python train.py --num_hidden_layers=23 --hidden_size=192 --num_attention_heads=3 --num_key_value_heads=3 --head_dim=64 --intermediate_size=512 --vocab_size=8192 --hidden_act="geglu" --norm="rmsnorm" --norm_place="pre" --norm_eps=1e-05 --positions="rope" --rope_theta=10000.0 --rope_fraction=1.0 --qk_norm=false --attn_scale=0.125 --bias="none" --tie_word_embeddings=false --parallel_block=false --init="normal" --init_std_qkv=0.0512 --init_std_o=0.00755 --init_std_up=0.0512 --init_std_down=0.00755 --optimizer="muon" --learning_rate=0.0128 --lr_mult_up=0.606 --lr_mult_down=1.5 --beta1=0.95 --lr_head=0.00843 --max_grad_norm=2.0 --warmup_steps=200 --schedule="cos" --final_lr_fraction=0.0 --batch_tokens=65536 --max_seq_len=1024 --doc_mask=true --train_tokens=268600000 --max_steps=4099 --dataset="wikipedia_en"
Each number is 50 + 15 x the weight over its row's rms, rounded and kept within 0 to 99. Layers, rows and columns count from 0. The size before them is the row's rms in percent of the matrix's.

# q: layer 18 attention query, 192x192, rms 0.106, rows 149-191, columns 0-63
# k: layer 18 attention key, 192x192, rms 0.109, rows 149-191, columns 0-63
# v: layer 18 attention value, 192x192, rms 0.212, rows 128-137, columns 0-63
# o: layer 18 attention output (transposed), 192x192, rms 0.191, rows 128-136, columns 0-63
q149 111:37 52 25 50 38 47 70 34 66 68 42 43 26 42 59 38 33 54 66 38 44 37 63 55 60 80 33 41 50 61 45 50 40 46 62 58 32 75 60 40 44 69 56 91 46 27 80 38 36 36 56 37 71 44 33 51 46 46 41 47 58 83 32 40
k149 112:22 82 38 47 51 40 54 42 45 61 32 52 66 62 46 94 55 51 56 35 52 71 67 45 68 49 39 65 73 42 69 39 55 38 99 72 44 64 75 62 63 49 61 54 71 42 70 69 40 71 62 59 50 52 50 52 12 45 38 54 35 50 63 39
q150 114:69 67 43 38 44 40 51 47 68 66 52 38 47 73 45 75 69 43 84 45 48 35 37 49 43 71 32 32 90 25 67 60 46 28 49 60 51 70 22 30 44 42 49 52 50 55 50 61 66 34 56 53 64 43 61 54 37 46 22 47 56 56 33 33
k150 125:49 56 57 52 73 23 60 39 82 58 50 61 41 57 47 36 24 32 66 42 65 43 27 37 49 26 35 39 80 67 49 52 50 29 64 46 34 35 37 48 39 51 40 40 64 52 54 38 77 38 56 64 57 31 60 50 40 51 36 41 52 50 54 54
q151 114:58 33 64 36 37 30 48 69 38 10 92 56 32 46 55 50 43 41 59 45 70 38 50 46 53 57 85 55 46 70 26 52 48 52 70 54 47 54 53 47 58 41 08 25 48 61 45 36 76 46 79 54 49 27 55 32 64 45 61 38 62 42 63 50
k151 118:39 47 32 50 30 56 65 38 36 49 36 29 73 49 69 44 63 31 60 40 48 60 45 38 58 52 69 42 86 29 39 46 52 41 38 49 56 54 48 52 71 06 67 61 57 39 46 65 47 48 74 27 38 72 65 68 65 46 65 49 69 33 60 34
q152 121:76 14 26 40 61 57 78 82 37 45 69 59 28 50 36 70 65 48 46 44 28 63 39 71 62 62 56 42 56 65 60 56 25 64 50 76 37 53 49 59 74 75 33 53 15 52 72 48 32 28 54 49 19 37 40 66 44 79 60 54 37 53 54 59
k152 124:66 10 64 53 54 32 66 72 03 17 37 42 31 52 36 62 44 72 37 51 34 64 45 38 47 68 65 42 47 27 48 38 70 50 53 64 57 39 52 45 76 33 31 14 39 68 35 42 55 23 45 49 46 31 61 78 50 53 32 47 54 61 62 39
q153 116:39 47 18 42 62 39 46 30 38 29 67 50 50 46 46 27 64 34 45 31 66 67 57 51 22 65 54 61 53 48 19 48 58 45 67 59 71 56 41 57 28 99 56 68 19 44 36 25 60 47 52 34 40 43 48 41 61 29 54 38 52 38 63 58
k153 119:31 62 35 45 55 56 56 76 36 48 60 41 55 40 36 56 56 41 36 48 39 60 63 52 45 58 67 43 03 39 51 22 76 61 40 64 51 33 27 53 36 74 61 77 52 67 37 34 42 35 57 33 22 54 51 40 33 59 59 71 58 65 75 43
q154 114:46 58 62 71 74 31 32 54 44 50 53 69 44 48 57 26 55 60 14 58 60 33 45 41 35 51 51 53 36 42 34 58 43 65 54 63 42 43 44 47 45 54 78 70 47 45 49 73 46 50 47 60 26 50 58 71 31 42 58 47 52 44 68 44
k154 116:43 42 41 60 48 50 65 62 37 17 70 56 66 59 40 46 57 51 41 53 86 55 52 27 43 55 62 52 57 22 35 44 29 37 69 84 55 71 30 49 68 51 66 69 58 43 51 45 33 62 16 75 35 38 34 60 61 70 52 61 43 38 45 45
q155 125:28 36 50 48 60 55 75 47 54 34 43 46 32 29 51 44 56 37 35 43 50 78 31 55 45 63 64 29 40 73 26 42 52 48 61 70 31 66 41 62 44 51 26 60 47 48 55 49 58 26 76 42 24 52 26 53 61 55 37 64 76 35 80 58
k155 122:26 43 38 40 59 29 59 47 82 17 40 47 54 53 54 44 57 62 36 60 46 57 39 52 59 46 25 48 49 37 28 34 62 70 10 58 34 61 59 60 25 59 32 41 32 54 33 45 48 43 75 33 44 48 29 56 55 43 50 58 39 40 33 52
q156 120:81 19 42 42 37 68 45 92 48 32 37 35 46 48 69 45 68 36 54 53 34 42 61 39 34 60 40 51 26 55 26 43 45 29 46 41 33 49 53 45 55 57 50 50 47 50 18 67 52 65 49 52 60 41 64 51 46 35 32 98 40 39 58 46
k156 125:46 25 55 30 60 68 31 37 73 56 30 43 60 52 51 52 24 32 63 70 41 46 64 43 54 39 55 41 35 62 37 29 18 69 53 43 55 57 62 60 62 60 74 63 52 50 21 58 36 64 53 53 68 40 57 60 23 56 45 91 61 83 66 40
q157 113:68 60 34 21 41 58 71 66 38 37 39 58 65 47 51 38 49 62 69 36 63 61 56 70 49 44 67 55 53 52 40 71 61 35 50 47 48 16 39 38 63 36 40 57 67 45 60 47 52 47 50 53 20 75 60 46 27 61 56 43 55 41 77 28
k157 113:56 35 45 54 41 45 33 64 72 41 73 53 54 50 41 59 60 53 52 41 67 52 48 62 46 51 76 34 53 65 40 43 56 38 42 50 36 46 65 32 77 40 35 75 61 52 48 39 39 72 61 65 38 51 31 48 43 51 55 40 46 60 58 50
q158 125:37 21 73 57 43 53 40 37 75 45 72 53 53 47 77 58 78 42 31 49 56 33 65 46 74 31 44 65 69 51 55 59 47 48 41 40 63 47 11 57 42 53 29 34 51 60 55 67 39 30 64 55 71 54 56 56 71 33 51 19 60 55 56 36
k158 120:57 34 58 55 49 51 37 47 57 37 63 62 59 43 76 61 71 54 27 66 37 70 44 63 60 44 33 47 75 28 54 42 23 77 48 37 64 49 52 54 33 49 38 36 58 36 63 54 32 32 28 67 38 45 42 50 65 55 51 51 60 57 53 36
q159 120:63 61 50 69 48 84 41 46 53 54 26 35 51 52 67 55 60 59 76 49 30 30 49 49 53 44 40 52 49 47 56 62 57 30 37 63 58 33 74 52 55 39 08 58 72 24 20 61 62 46 18 34 41 54 52 36 67 52 62 70 58 40 53 62
k159 123:45 49 47 49 29 63 55 28 77 46 39 40 54 56 38 58 37 69 72 36 47 86 48 32 59 37 32 55 66 36 51 61 64 28 46 63 57 52 60 35 36 66 28 50 53 31 37 65 42 73 31 55 32 35 23 57 56 54 41 82 67 54 56 49
q160 062:38 54 35 26 47 62 55 49 19 52 64 41 63 35 53 70 64 63 39 60 40 75 62 45 60 51 29 59 63 34 59 44 36 32 51 58 70 50 47 53 66 57 44 59 60 65 55 56 48 50 69 80 37 37 41 66 44 45 61 73 60 54 32 18
k160 059:51 33 51 48 64 21 57 37 66 71 61 41 46 51 24 27 40 36 58 82 55 26 54 51 54 41 26 58 20 68 39 55 81 58 30 71 34 48 76 47 22 62 51 44 62 40 48 79 51 45 83 69 49 60 47 60 73 55 65 36 35 65 46 58
q161 061:70 36 41 27 82 39 48 57 50 27 60 52 17 74 60 47 54 79 47 57 35 47 32 51 14 41 40 29 48 63 41 58 56 47 33 58 27 68 51 48 63 58 43 62 56 50 42 39 52 57 86 51 64 72 61 57 17 55 72 35 50 70 31 56
k161 061:55 83 64 65 73 61 47 47 56 50 54 41 50 22 54 35 53 29 53 54 61 37 69 67 78 55 76 68 56 27 47 51 37 38 51 54 68 34 32 57 41 69 40 43 39 42 42 70 46 47 46 36 43 40 50 46 25 74 25 57 57 53 55 48
q162 063:52 54 53 64 48 27 62 33 68 78 61 49 44 61 80 46 34 53 30 48 54 55 55 65 38 53 47 46 60 25 52 58 76 70 44 60 56 39 46 60 93 76 36 24 42 50 66 68 33 61 53 32 48 56 47 40 68 56 66 52 47 39 68 18
k162 061:38 74 31 34 66 62 41 72 36 69 48 33 38 52 72 56 56 41 80 35 39 56 51 61 75 60 52 29 55 58 54 61 26 43 49 54 51 33 56 53 40 25 60 82 48 31 66 39 17 41 42 31 60 53 53 48 47 50 40 52 31 43 77 46
q163 065:42 54 68 69 35 43 72 27 40 38 29 52 37 49 35 60 52 53 63 55 55 40 40 50 46 13 44 62 42 69 56 61 39 61 52 38 29 56 40 75 77 51 62 48 48 45 73 53 58 59 57 74 56 53 56 50 37 56 40 33 25 45 64 62
k163 060:69 37 50 44 35 70 69 34 43 47 77 28 61 86 15 53 52 88 51 28 45 57 55 59 38 44 46 61 53 20 63 60 41 19 56 61 63 62 63 52 30 73 31 43 36 57 41 52 78 40 41 40 58 33 35 64 51 62 80 64 32 58 53 54
q164 067:34 22 47 51 70 61 60 62 66 54 63 59 41 33 39 36 63 61 81 62 59 54 58 59 40 39 23 78 59 61 59 79 26 62 61 18 71 44 45 59 68 33 50 60 51 34 26 47 61 55 67 18 20 14 47 44 36 00 34 46 53 63 47 34
k164 068:63 45 65 64 49 28 37 63 30 49 45 46 60 73 52 31 37 69 00 59 65 44 52 21 38 50 79 46 56 49 55 38 54 23 25 62 50 42 83 37 54 66 54 64 48 54 72 50 16 05 55 67 55 49 50 73 47 79 46 46 25 49 54 52
q165 066:47 88 56 66 44 71 30 46 55 21 65 46 41 55 62 53 78 50 60 57 46 25 51 48 44 44 52 58 36 42 60 55 53 55 59 51 47 23 48 33 63 71 58 69 67 48 61 29 33 49 90 55 50 43 31 44 51 41 72 45 55 20 69 40
k165 066:37 44 37 62 61 29 77 65 53 41 55 51 37 36 43 44 51 55 56 48 20 46 60 50 70 35 38 41 54 55 60 39 65 30 65 73 37 61 32 42 49 58 71 48 43 42 50 75 70 61 33 38 53 30 31 54 41 25 19 57 61 43 29 65
q166 071:70 44 65 70 44 44 44 42 76 38 82 36 45 78 43 45 48 51 53 34 48 40 66 66 45 56 63 36 47 54 57 31 66 62 60 39 35 50 54 75 67 62 66 38 60 46 49 54 36 42 58 43 58 39 53 56 71 51 43 64 28 46 64 46
k166 068:56 48 61 53 64 56 48 41 55 66 36 69 58 38 29 55 52 38 55 53 56 76 38 60 74 25 43 61 44 65 47 62 55 53 47 39 47 63 12 74 46 88 72 53 42 42 51 58 47 57 61 53 50 73 43 57 37 17 47 53 60 42 33 72
q167 076:30 81 64 60 67 42 57 42 58 49 33 34 39 58 67 28 70 57 62 57 60 40 79 38 49 51 28 39 52 40 42 41 67 62 46 48 43 33 34 71 56 59 47 48 64 42 64 39 49 45 87 78 60 52 41 27 42 43 53 25 17 57 75 30
k167 064:83 34 43 73 62 36 42 74 78 50 45 49 38 46 19 23 60 21 16 68 41 45 56 43 50 41 47 69 46 50 32 77 64 56 14 54 58 64 44 47 75 40 77 57 33 18 44 60 65 47 42 64 35 40 72 47 50 57 67 47 45 66 47 46
q168 069:28 68 56 58 48 51 24 33 31 37 21 47 37 47 68 66 65 40 51 70 52 42 64 43 42 37 32 72 63 32 21 39 30 42 43 28 27 66 40 26 30 45 39 47 29 50 68 47 47 65 47 57 32 66 52 36 42 43 81 74 47 42 43 48
k168 073:40 49 33 50 37 62 41 51 46 28 41 34 52 40 40 59 46 36 26 54 75 47 61 49 35 32 70 43 82 53 53 54 41 53 44 51 52 53 61 61 63 31 24 60 60 68 63 45 53 41 62 66 46 51 61 69 58 51 26 49 31 67 92 55
q169 070:42 56 55 50 55 50 29 44 67 29 60 53 37 52 51 36 46 51 55 51 32 43 34 44 41 51 62 31 50 22 67 36 63 30 21 47 72 37 51 46 73 76 62 40 38 49 67 61 51 53 51 71 59 57 51 56 85 57 55 48 39 41 73 53
k169 070:30 52 36 59 37 40 77 52 42 47 51 50 94 30 50 47 73 38 32 62 22 62 59 34 79 36 73 66 26 36 32 53 80 54 72 41 29 53 43 48 69 44 63 46 48 48 38 58 64 56 54 57 44 67 52 63 47 36 32 90 58 38 23 69
q170 081:62 93 31 79 75 44 54 30 55 65 31 57 49 55 84 39 56 51 48 57 52 57 52 65 55 39 45 52 48 43 37 77 41 66 50 39 68 65 22 61 61 44 67 51 54 48 38 48 67 58 79 43 55 45 36 63 47 35 63 56 39 51 93 43
k170 078:63 13 38 49 38 36 46 63 53 11 30 35 63 45 44 42 54 39 33 44 64 59 21 77 38 48 31 51 50 54 48 67 46 27 15 50 40 63 72 58 48 51 60 40 58 42 39 62 24 43 57 49 13 50 55 45 63 38 50 38 44 69 44 39
q171 079:39 75 46 56 44 66 36 39 31 43 65 51 36 79 69 33 39 50 68 52 32 62 87 53 63 53 76 31 54 22 38 54 66 67 32 40 56 39 53 54 52 47 64 63 30 80 64 43 48 71 40 26 48 30 34 64 55 57 72 71 37 44 19 41
k171 076:56 52 26 56 23 57 28 42 41 53 49 42 38 36 59 64 53 45 38 66 52 41 38 44 49 38 43 37 66 35 85 65 28 37 51 64 59 67 48 45 71 49 40 60 66 47 12 44 21 60 77 34 78 56 83 39 23 56 50 38 43 44 62 72
q172 086:17 58 42 42 48 62 51 42 75 36 50 54 61 68 27 32 39 71 55 43 74 54 48 33 69 30 69 71 45 39 64 43 39 32 29 54 56 32 70 63 57 53 57 48 49 50 29 21 54 60 58 37 59 28 41 49 45 53 53 25 41 67 40 24
k172 071:63 57 57 86 56 47 41 64 47 50 61 65 77 50 62 34 39 65 54 59 35 57 55 35 37 26 54 66 74 34 50 68 48 49 54 41 40 36 28 38 44 29 68 38 62 41 45 78 56 28 44 40 56 37 63 54 49 50 50 70 58 24 47 69
q173 076:59 58 55 32 62 59 72 75 38 65 49 49 49 86 49 65 45 48 47 43 88 76 58 45 48 44 55 63 43 43 47 50 39 55 73 83 52 63 21 49 55 51 49 32 39 53 57 40 16 40 31 12 68 48 62 36 32 63 50 41 41 55 38 50
k173 074:40 49 48 66 41 37 24 59 60 60 53 54 45 16 43 72 59 41 59 58 27 50 72 34 47 62 65 45 89 31 44 51 52 60 42 50 46 41 64 75 60 34 43 56 57 46 19 79 73 66 61 48 76 52 49 62 40 53 53 54 17 33 30 57
q174 084:65 46 47 50 80 34 55 50 48 63 38 61 56 48 62 63 44 37 56 41 40 46 57 72 42 38 58 34 52 52 46 43 50 58 44 52 54 62 70 28 45 27 34 67 58 61 71 64 51 45 40 70 48 41 72 46 18 48 60 33 74 52 26 55
k174 072:54 60 65 40 77 67 56 51 59 57 32 34 61 42 64 45 32 53 54 42 44 46 56 38 73 55 48 34 71 51 29 32 25 37 73 62 65 65 58 56 54 21 51 76 50 60 57 56 37 78 43 38 59 66 35 51 49 49 33 37 44 30 53 37
q175 087:50 52 59 36 51 51 30 62 20 77 58 58 56 82 70 60 50 55 38 39 36 46 58 50 65 46 72 59 35 29 48 32 56 52 53 84 43 70 61 39 40 10 40 40 68 54 74 45 30 51 23 52 46 44 65 38 52 39 82 43 55 24 44 61
k175 079:51 84 24 45 08 66 33 22 49 63 70 47 54 49 45 63 26 50 63 60 57 38 32 42 42 28 48 69 54 53 48 56 54 42 37 46 75 37 47 62 39 70 19 48 48 52 47 55 47 63 63 44 70 20 78 57 33 71 51 49 64 32 74 53
q176 088:26 56 38 58 35 76 42 53 33 60 41 51 35 50 71 41 48 47 70 34 46 57 33 79 48 68 23 49 69 46 53 32 71 51 57 67 44 53 43 35 27 67 44 29 54 49 54 75 46 41 57 61 58 50 63 45 39 52 56 65 63 24 23 51
k176 085:57 60 63 62 71 51 27 45 35 44 61 50 36 55 39 33 39 51 48 30 42 47 47 53 51 53 72 58 38 80 34 60 71 23 62 60 63 48 43 65 60 87 44 42 48 64 30 48 58 33 61 47 43 58 45 36 50 75 59 61 46 51 47 28
q177 078:67 58 36 62 34 46 54 64 56 20 64 72 61 46 76 38 38 59 23 54 46 64 32 46 77 75 67 39 64 53 41 51 16 40 60 59 70 36 47 40 80 48 16 71 40 53 68 55 09 39 43 63 51 61 36 40 31 91 36 60 54 55 38 51
k177 088:70 57 62 44 53 53 34 46 49 37 38 69 36 59 48 51 80 51 61 47 74 74 49 59 67 27 54 36 48 66 70 54 42 55 85 53 56 76 60 32 59 59 42 37 32 89 51 62 57 68 41 53 53 67 54 43 70 29 75 47 35 41 50 41
q178 099:30 40 26 21 56 66 43 40 49 33 82 50 45 46 59 64 46 60 40 61 39 35 55 18 51 38 56 58 47 30 41 64 69 36 53 64 44 39 65 55 82 12 53 32 27 32 34 43 62 27 40 35 38 20 48 55 51 49 46 36 50 87 34 61
k178 106:37 26 44 54 46 58 47 73 50 43 69 35 29 73 68 35 63 43 44 27 50 66 64 56 34 65 70 26 38 35 58 52 25 61 46 81 47 51 52 40 66 29 56 66 63 56 32 73 43 36 54 38 46 37 36 77 40 41 55 29 47 67 67 54
q179 092:64 48 67 55 26 19 54 21 50 65 41 43 52 58 56 65 47 65 64 76 35 43 49 61 38 44 58 30 72 43 31 55 42 45 44 71 21 76 55 52 48 50 32 45 70 62 55 44 48 42 06 46 81 47 83 56 57 59 53 55 45 59 39 35
k179 095:38 51 56 59 41 51 28 44 51 56 61 60 56 70 61 65 72 38 39 47 49 52 60 49 27 34 57 42 52 39 45 13 41 76 35 55 39 69 68 60 54 74 64 47 55 40 30 58 58 40 40 54 61 43 62 66 60 55 55 53 68 41 23 25
q180 116:56 58 33 56 68 35 47 13 52 39 54 59 36 27 64 42 56 10 61 71 34 42 55 63 80 81 18 62 37 29 25 20 43 41 46 29 43 40 45 44 57 27 43 70 60 44 64 61 69 15 66 35 53 49 23 39 58 28 34 46 61 71 37 66
k180 111:66 38 50 47 46 53 80 72 33 33 62 28 49 30 67 32 64 34 69 58 44 32 50 52 40 67 13 55 22 65 35 66 43 64 60 48 38 51 40 56 61 48 19 29 46 63 53 33 72 26 42 33 82 34 26 32 65 65 30 59 45 71 60 66
q181 112:39 48 53 28 77 68 67 43 36 66 22 44 39 44 47 53 53 40 34 50 14 58 57 64 63 61 34 47 36 71 39 62 57 82 35 51 39 44 54 69 48 39 60 78 65 78 27 46 44 18 42 33 34 65 46 47 46 40 59 35 50 45 31 69
k181 115:64 16 49 67 47 72 74 49 44 49 30 65 51 32 69 61 61 35 35 57 55 69 57 69 33 43 43 55 34 60 22 63 50 74 57 41 46 53 69 59 41 47 26 59 58 74 19 46 28 43 43 42 69 52 46 66 58 40 27 44 52 48 66 74
q182 114:65 51 41 50 72 56 52 39 55 56 33 61 59 22 38 58 61 31 35 67 63 75 44 61 21 44 69 47 73 52 56 47 65 31 41 30 65 56 84 59 76 29 13 40 51 38 79 72 58 51 59 45 68 66 53 52 32 33 50 58 49 44 50 30
k182 115:61 64 43 63 31 49 51 35 54 44 35 68 61 52 48 60 62 57 69 48 44 25 36 60 49 77 73 37 47 42 69 37 29 54 35 62 42 57 45 46 17 61 20 29 48 73 69 58 72 26 62 65 50 58 30 62 53 80 46 64 73 47 40 54
q183 111:47 42 70 44 53 55 90 92 35 44 34 40 50 68 32 63 24 71 44 37 33 53 64 44 64 51 54 47 42 39 65 53 83 50 71 44 31 28 47 28 37 65 47 35 39 59 50 72 61 61 47 35 36 75 58 47 56 42 37 66 38 35 15 57
k183 122:56 80 50 47 70 29 61 91 43 68 54 54 36 55 39 77 61 53 45 58 56 57 42 43 73 54 79 40 44 38 32 78 78 37 44 38 43 54 56 43 40 48 00 36 52 59 49 58 59 57 45 35 62 50 48 47 48 30 54 44 52 62 43 49
q184 119:67 77 63 66 52 76 59 46 64 55 38 48 55 42 26 48 52 44 62 53 72 47 65 56 31 25 52 37 53 49 31 51 27 69 46 56 54 62 66 57 81 33 46 75 72 64 56 62 76 61 51 52 14 67 45 57 70 38 60 67 29 52 40 68
k184 118:46 38 58 73 36 52 64 43 21 37 70 27 64 55 64 70 60 69 51 46 60 18 43 71 45 41 38 35 32 45 57 66 46 45 60 55 39 55 49 28 48 50 44 53 53 52 34 52 76 58 49 37 56 58 51 36 42 55 68 21 50 47 46 48
q185 119:61 86 48 59 65 38 42 43 78 74 39 52 58 58 55 46 47 77 49 49 46 73 38 47 53 57 81 35 70 54 35 69 37 47 57 32 50 70 41 47 62 59 44 38 27 62 72 44 22 65 37 41 68 38 64 55 43 72 65 54 41 23 69 62
k185 123:35 95 48 49 90 51 53 20 62 33 49 54 40 46 74 70 26 53 37 60 72 70 61 53 47 69 60 42 61 56 33 74 40 60 65 68 74 53 45 52 43 49 61 50 51 71 60 47 67 70 37 36 57 38 42 58 40 58 57 66 45 39 60 23
q186 114:47 51 37 37 66 60 35 59 73 63 52 51 53 24 48 58 61 56 69 37 48 34 36 71 47 59 22 54 16 75 23 35 57 60 57 36 57 58 32 41 32 62 28 39 46 37 41 48 41 33 73 64 52 44 92 37 47 62 47 38 20 64 28 53
k186 124:50 13 52 60 62 50 43 36 67 50 42 79 56 39 66 73 68 41 55 54 52 70 47 67 36 52 14 65 43 71 42 58 48 41 27 65 55 43 60 62 25 48 56 64 40 66 70 60 38 41 19 40 37 62 51 40 47 69 30 30 61 61 19 56
q187 119:64 46 61 65 26 40 50 65 32 53 31 58 32 40 44 63 58 41 81 50 44 43 35 62 32 44 44 68 29 45 48 66 45 79 49 42 57 57 48 47 68 43 28 43 51 38 53 35 40 77 44 52 65 59 47 65 21 33 40 40 68 93 66 63
k187 126:59 39 47 55 47 45 44 70 30 42 55 53 53 59 50 49 51 00 63 60 44 44 56 75 67 64 50 50 16 94 44 56 44 73 63 51 53 49 41 53 21 48 08 61 78 36 59 36 46 60 47 63 42 56 34 52 48 28 55 34 48 77 66 50
q188 119:72 22 51 49 43 47 40 70 46 44 35 60 73 34 52 29 51 61 47 45 25 31 59 81 48 66 72 16 75 31 67 46 68 42 58 54 40 45 21 38 43 32 78 70 71 42 38 58 57 23 49 47 64 25 65 19 59 31 66 43 51 39 44 37
k188 122:50 47 54 53 31 44 34 58 35 80 50 45 40 69 33 66 38 17 44 52 12 30 54 43 39 34 50 22 75 27 70 16 52 26 66 78 43 42 42 35 61 52 71 70 71 42 52 42 54 33 44 60 44 29 41 58 43 42 67 70 42 47 42 39
q189 117:42 49 51 47 55 66 39 59 26 48 73 32 55 50 64 71 75 78 73 39 53 50 62 56 38 25 43 50 52 62 58 32 40 53 67 45 42 39 52 54 49 66 69 30 53 70 45 47 42 54 31 69 45 41 58 36 46 28 56 36 41 00 30 53
k189 123:76 61 44 57 46 12 34 62 66 52 69 46 57 30 52 53 68 52 84 60 52 30 37 35 49 37 37 70 55 49 58 56 33 60 40 62 65 59 57 45 45 77 70 40 49 47 47 37 57 57 78 52 54 50 57 58 62 46 52 69 59 49 59 56
q190 116:39 62 62 23 31 65 44 50 50 49 53 51 35 33 31 57 28 42 42 34 49 51 60 41 59 58 32 56 44 31 35 30 72 46 54 71 39 69 31 69 65 66 55 71 56 39 23 71 26 57 65 70 37 18 57 34 67 64 45 58 53 44 63 29
k190 120:64 67 22 42 32 52 62 66 48 47 78 58 34 46 63 46 41 45 46 37 51 62 39 72 40 41 61 68 62 74 57 54 51 44 60 76 46 55 63 66 78 43 50 30 45 63 60 72 77 52 50 69 43 41 35 61 81 62 63 60 37 29 82 54
q191 116:66 62 48 71 57 52 58 59 61 44 36 29 34 71 13 60 42 52 54 43 38 65 53 39 34 57 44 52 45 95 52 59 46 28 41 60 55 94 49 73 58 85 36 73 37 53 19 57 74 46 72 43 58 61 45 38 68 58 53 72 40 65 37 32
k191 123:36 01 55 57 67 77 64 44 75 61 63 36 57 65 49 67 35 41 46 43 54 30 69 41 72 57 64 62 62 90 62 38 81 49 36 49 59 46 64 63 49 61 44 47 46 54 38 56 63 36 63 46 66 61 50 34 84 35 71 92 40 34 70 28
v128 090:35 63 52 31 46 38 42 50 61 37 21 47 46 74 61 32 50 48 57 68 22 63 78 47 44 33 55 35 53 42 46 38 46 37 24 34 69 50 43 33 71 58 56 41 53 15 54 24 64 74 47 58 53 52 35 39 62 44 67 29 70 41 41 50
o128 090:44 46 17 75 29 28 27 71 27 58 65 37 36 30 60 68 48 44 31 49 64 43 50 69 57 49 60 47 32 49 60 63 58 22 32 46 24 62 32 71 50 29 60 55 53 79 40 69 40 47 57 67 39 50 67 46 43 51 55 59 49 50 57 36
v129 093:64 48 54 73 35 79 62 49 53 51 57 42 55 59 71 47 43 56 58 28 65 40 72 43 37 39 75 48 95 63 70 15 34 52 72 66 48 54 40 65 38 61 39 40 51 61 80 64 43 56 53 51 67 31 57 55 26 49 49 50 56 64 52 62
o129 090:52 54 69 27 75 59 86 52 64 62 38 61 34 76 43 45 68 37 39 59 57 48 80 45 36 54 67 33 34 34 38 79 65 55 68 60 34 40 78 25 46 47 76 47 49 52 46 46 38 33 88 38 29 69 38 77 65 33 46 50 35 40 51 68
v130 092:43 44 71 40 64 55 59 45 47 65 33 48 59 12 35 38 54 57 48 41 48 28 43 36 45 72 61 26 52 60 35 40 41 74 70 56 52 41 71 36 64 47 64 37 27 39 57 30 65 31 55 68 54 87 43 49 62 50 41 77 31 57 77 43
o130 092:79 44 30 42 46 68 58 78 36 50 36 41 34 80 64 75 51 68 50 81 64 53 55 44 64 61 43 68 62 51 63 75 22 52 36 60 65 46 29 50 69 67 61 53 42 77 54 36 47 70 38 41 65 37 45 44 46 51 52 57 52 41 25 47
v131 096:33 58 89 72 41 54 43 44 42 43 90 54 49 68 63 47 33 38 25 30 52 31 51 32 36 60 50 45 67 38 67 39 78 58 53 42 50 54 53 82 64 27 50 52 69 78 64 64 50 62 45 42 53 63 60 28 47 25 27 45 38 54 39 22
o131 094:42 39 48 56 59 44 50 62 67 49 46 54 45 36 42 44 58 81 49 41 42 58 47 39 48 26 48 36 56 55 44 46 53 59 39 34 54 43 45 52 53 51 27 47 45 21 70 59 38 20 59 72 67 74 50 84 38 49 40 15 56 60 58 59
v132 087:44 50 48 46 30 42 61 69 46 59 50 60 50 52 39 32 51 51 56 60 63 49 33 40 56 27 58 48 22 47 36 52 52 52 60 70 31 62 38 47 73 60 38 68 66 48 32 47 35 60 92 54 08 48 29 37 43 00 57 67 10 16 75 51
o132 088:53 62 46 61 60 43 09 40 40 39 44 44 68 43 66 47 20 53 64 49 47 36 52 54 54 82 43 63 40 51 41 45 53 38 44 62 29 40 69 56 48 58 63 49 37 57 59 05 48 61 34 50 34 35 77 78 39 73 47 30 49 46 30 52
v133 084:63 41 50 78 20 92 72 57 50 64 17 49 25 42 52 49 65 52 35 32 23 47 75 45 51 20 50 58 67 34 28 39 44 51 71 26 65 90 68 64 49 37 47 49 73 41 88 43 63 54 40 70 66 50 44 64 56 32 38 59 45 31 41 42
o133 088:61 49 38 52 60 34 68 66 46 44 57 93 72 49 37 16 59 56 59 63 39 47 39 47 39 50 46 42 28 66 44 44 40 56 33 66 37 37 21 64 32 50 42 43 00 56 52 81 29 58 53 44 56 41 36 43 36 57 50 51 39 52 79 31
v134 086:64 48 50 72 34 35 30 49 49 41 31 55 29 76 58 57 48 45 48 46 52 17 26 38 52 55 38 59 52 42 46 49 21 59 75 31 69 54 26 67 33 18 53 54 44 46 49 63 50 70 86 32 49 38 44 35 69 57 55 75 72 53 55 80
o134 088:45 40 58 46 53 40 52 32 49 53 37 63 33 41 43 61 48 35 56 63 28 45 44 42 27 68 38 41 44 43 50 60 62 25 84 33 58 26 68 52 32 43 73 52 43 42 31 56 56 62 31 59 49 21 75 84 94 60 65 38 58 58 53 27
v135 093:42 49 17 71 57 42 33 77 41 55 44 23 41 66 03 63 59 74 63 54 40 60 60 37 35 55 39 51 45 58 65 34 47 43 24 67 42 58 58 31 57 53 25 53 65 60 49 37 61 25 50 54 48 49 56 49 49 74 47 42 58 29 55 56
o135 093:61 41 54 52 37 56 77 44 52 30 61 66 54 44 43 35 76 37 68 48 53 49 33 64 51 39 43 35 51 28 62 77 48 31 20 37 36 55 56 74 68 38 65 49 59 60 62 52 00 81 73 66 58 81 45 57 31 04 49 57 61 44 65 67
v136 088:82 54 65 47 25 43 52 44 47 47 75 38 67 35 31 42 46 41 62 44 32 76 44 80 63 52 46 54 70 56 89 59 59 65 80 49 50 33 38 37 36 57 51 45 63 60 20 60 58 44 43 34 71 66 37 54 66 73 31 63 84 49 37 49
o136 091:19 23 52 42 61 27 41 50 41 29 52 35 12 50 49 54 50 32 41 42 41 39 24 28 48 22 47 39 55 43 42 51 51 47 53 86 50 56 61 37 34 19 59 57 41 47 52 65 56 36 64 42 35 44 48 33 45 46 52 50 49 62 65 63
v137 088:43 53 58 56 74 66 68 73 43 05 48 62 69 62 32 63 76 25 48 42 49 63 57 30 36 59 47 63 64 53 50 38 40 37 45 27 43 40 39 50 21 51 64 34 49 77 09 66 42 36 08 48 03 51 59 32 52 63 64 51 47 54 61 34